Weights of a small transformer language model: width 160, a variant of SOAP for these matrices.
Each number is 500 + 25 x the weight over its row's rms, rounded and kept within 0 to 999. Layers, rows and columns count from 0. Numbers have three digits each. The size before them is the row's rms in percent of the matrix's.

# layer 14 MLP up, 640x160, rms 0.26, rows 87-120, columns 120-159
101:487549520522506517531533487517529509494554520466513481514525478507479509518536506554535529547516477481516465491486474464
098:540488543494484519525495488495511494502445463473489541454526538466462450506520501510497497519544485459478482521459485473
094:470495509481462532526543551516499528505520489479517491581477506518520495523443484506449547478488497478522446469490522519
106:499490510487492488551496515505513489557498513453459514488505472523491494533491505492503493549504448511470520537493498510
094:499506482505473514467494511472482487506496490528529490513486491504534492512543474498510500483500500508491491504507569492
100:479490505479522535505510517531492510542502507525523439469544533549574524492511487517525498512502441521507504507494510491
097:506484537507498474513502459470526538497532499487528545560476525511534477493525493515485477514477522471501458486543496531
105:531524494518450491489565479538495471514512487499520490524480529512519521520502502539478481490473525500508529520538505557
096:512503531522476524523455477537477520475499463502469501521536461464494521498488534534497478475505495526535478535496477487
095:525541494534521461535472468523494488465514469446540495465515537515472476503460442510529534520508502468515451488492489444
106:509526499506482504496515482489516497474546495458484475520514526517509493480500534519447489499488501496472496510519458563
091:517524500525551504507507491511454499536492533489475541487496528516507510487521508511537477501472515511484514477465508503
090:469442496512502516508482496506481545510511505507519461536523501540514479499509494516539533494485484463508531534470485521
096:500501447489513517473483490544483499500507508466493491503479485482550528466517517463444485514479481504543498494460454509
096:505508473471504493552535545484518463496509469447508517486479520477464500507446479549458542517520494507495505509520464506
109:517455488494513509537492511490475465513523531551543489443504474461531493521503483523518483524494495509478453494537456480
104:482475477498528502491496521489495518528477521501550538491522517470498522520505486494499545506499548507536514545520514490
102:509564540492523470472551493500477490502514505468510511451500518511503505471480504479492459515513498516550489522474477482
096:475512509503483503524495519578501510455503515469475488515494504505462518456509489513514500479521508458507466503512535494
099:510463490485494471449543463545497514502501499509456481506474491515521484463483499524517456502529505535507482533504500434
100:518483466555517498471496500509457524467502476511514503487502536524501478497507472472547503511561493524534490517491519538
104:517460514508492547497524524484537501501472477512521526529516519463490542548498507509482515517515477517469501485484498510
105:466539474485503484514471509520507472515459483481531530550512493510506541528467519543534522483504544497529493512442526510
101:478479494498505496455425500518511482485511547485477515537457481495482504522477494505468508511531471503480481501465549462
092:473499483519495470480533549487481503485545519515465518534514496563529468477487515503491546501473499481506456460489486451
096:518506528523506501457496510495486461453515472484488508514524499463483511477462537507496504471462522535456533517519490488
100:573533488533515497476464488478485487452499523463519502465488503517498485477542488486498530522501525546515501524491494454
104:505507455482546518486493474525513495463501529534462491514470526482495486503488521523540536492473461497503514506506479485
101:502514501534496512495492494507492479485494521475505523521463488503496533529498521492485534534505451505511496553480510503
092:513534499534490494505474517491523515504467514482478500485493504489494528466560486528458526517498514568541496477491511518
092:499512487467500449527462546505502504497538461524493541545538527477497488516469529502500532489512518495483450452523471536
099:499496495494495527499483526517532502520498472497512478481550484515490502455446540508521521527488502520521516490489444480
094:511498498500523512547509457496466514497521522507505499498479468474458523491486547507505513490495492555523502500485486495
097:516481528475459505496465527508471487574497469501508500515480490472517513528494473454458475508481527529487483480481453516
# layer 14 MLP down (transposed), 640x160, rms 0.269, rows 87-120, columns 120-159
102:488486531493495455469532545488456499465485518484485469509527521499553545495501448527525481472494459465528496518519503516
098:498479534504505471524508496470539524476511541487500506473465505478510496510444501539495523507501507501488505496467528500
098:527505545481518493476502502522472479496453518454501520491490487489488529489555510492520477509498548548481474507529485474
111:487506500498495504547492509533528509489455535500470497469492471516500488506500500560536462486530493518512514537507498473
090:511485462487537513517473505521457546531549475466479501483515533504466513511466495490529491515512507448565504483501502486
101:500489570479472452496512506524513534474485513486476521522492482499527537501508502502480503452492498506502488537526515512
098:479508496530518468486490507515519475496528479522470478480470501506495506502529493495529499581498508495554512481488554505
101:512487493475498521547461502460525490499528537519445540543533476471508484443502533498516536541504510493491470521457509472
095:483506448478484542443483516521490485468498480521452508508504506523463493534498537518547471519488524479515552495489536540
093:511507523486471502508486554460496541461495471486479514466468518505521468511424540507513506498477537503499534518460507507
100:477518474503527480485462482488513458504503489541497475466464476493517531465558504503509459482500535491492497532484545511
095:478477514500480484474512457501489503444474470508523465449550484519446461540467520508517505518510537525551486486532478515
090:518516527523494474509502499485516467487504507492522540453499471474506491506508530466491505507530525474490438529514517493
096:495506547499465524499475506497492479493532501503536459489487527502500447527476545511497483521472473504504528504498553504
099:531507537497517526487499523511459537483468528475501493495537503541457515525539561482529510473507456500463501514475517510
102:449504483448473504470511497515443525507541531450468540506475482534468474529510489477502463464481531494507512532489473477
100:477503499492523496538533519471483489535500515500519478506500509462455534518470477485516481530569511482526504528575472483
098:505481484497476519500499512449481520512481485519493486513505455496441536558506538480512518493465476538515493485523480440
093:515485468490507441504506468431498472481500475530511500474489486502516532563521475443507480512451506526473506538469491511
102:504522467525512488502541515501457516538516497507502513556470515514511472438527525536471511503550502502486482530479508490
104:460512489552497485484502481534511484457519519483518471522529497513474549521512516500505478501525465509580511487523507507
113:510488496480503495497490515530502473508538459458552546524498568505526510454509505496521461486542516465480504492497482520
109:497498505537506537483537485495488509513484497489514488496476514503529492478500493503518482503499524541498520450471483451
104:473447440509494497461453480516489503492535487483478483464522470508523499500471543541513508531477515507548505501470539531
096:474510514544503488508467542506478550468506517468496519487526538481501488510518473539541500465475526524510502521508499491
099:509485528536552545510496479500448481550498491523461529496459492531488485448493529481504514536487473489461507512508461521
097:471482455473481537486519509528461516500497460495453476478492482503483504506491516513500482514493474502474526509533528469
099:492493501511494499492512506540539492503493523519495441556502487502540518496562508493486523517488558467464560519489531556
114:471471511521448468520487519521481518530478501507436509473498498484515515511508504463507488503536486544521522478464487517
102:512515480541492508471498486503487510494496566494534488490491459510492519565487485490517495528513508494522534518480526505
093:463494500518475522489538486444532477492468543499510503502472493511522516516526486505512448516495477503499574544474522459
102:477520523543515494507531496465492505488518506539509529485524517522499483478507521462517482511511540492508505504519521493
102:549487468481553551512524513519473470517484535480483508546492507496470540539472498489499503495531508482504519508472524509
090:486510458534535509486510487503506541421515494478475483495528527503448468503475522515492505494505477495495461517518507449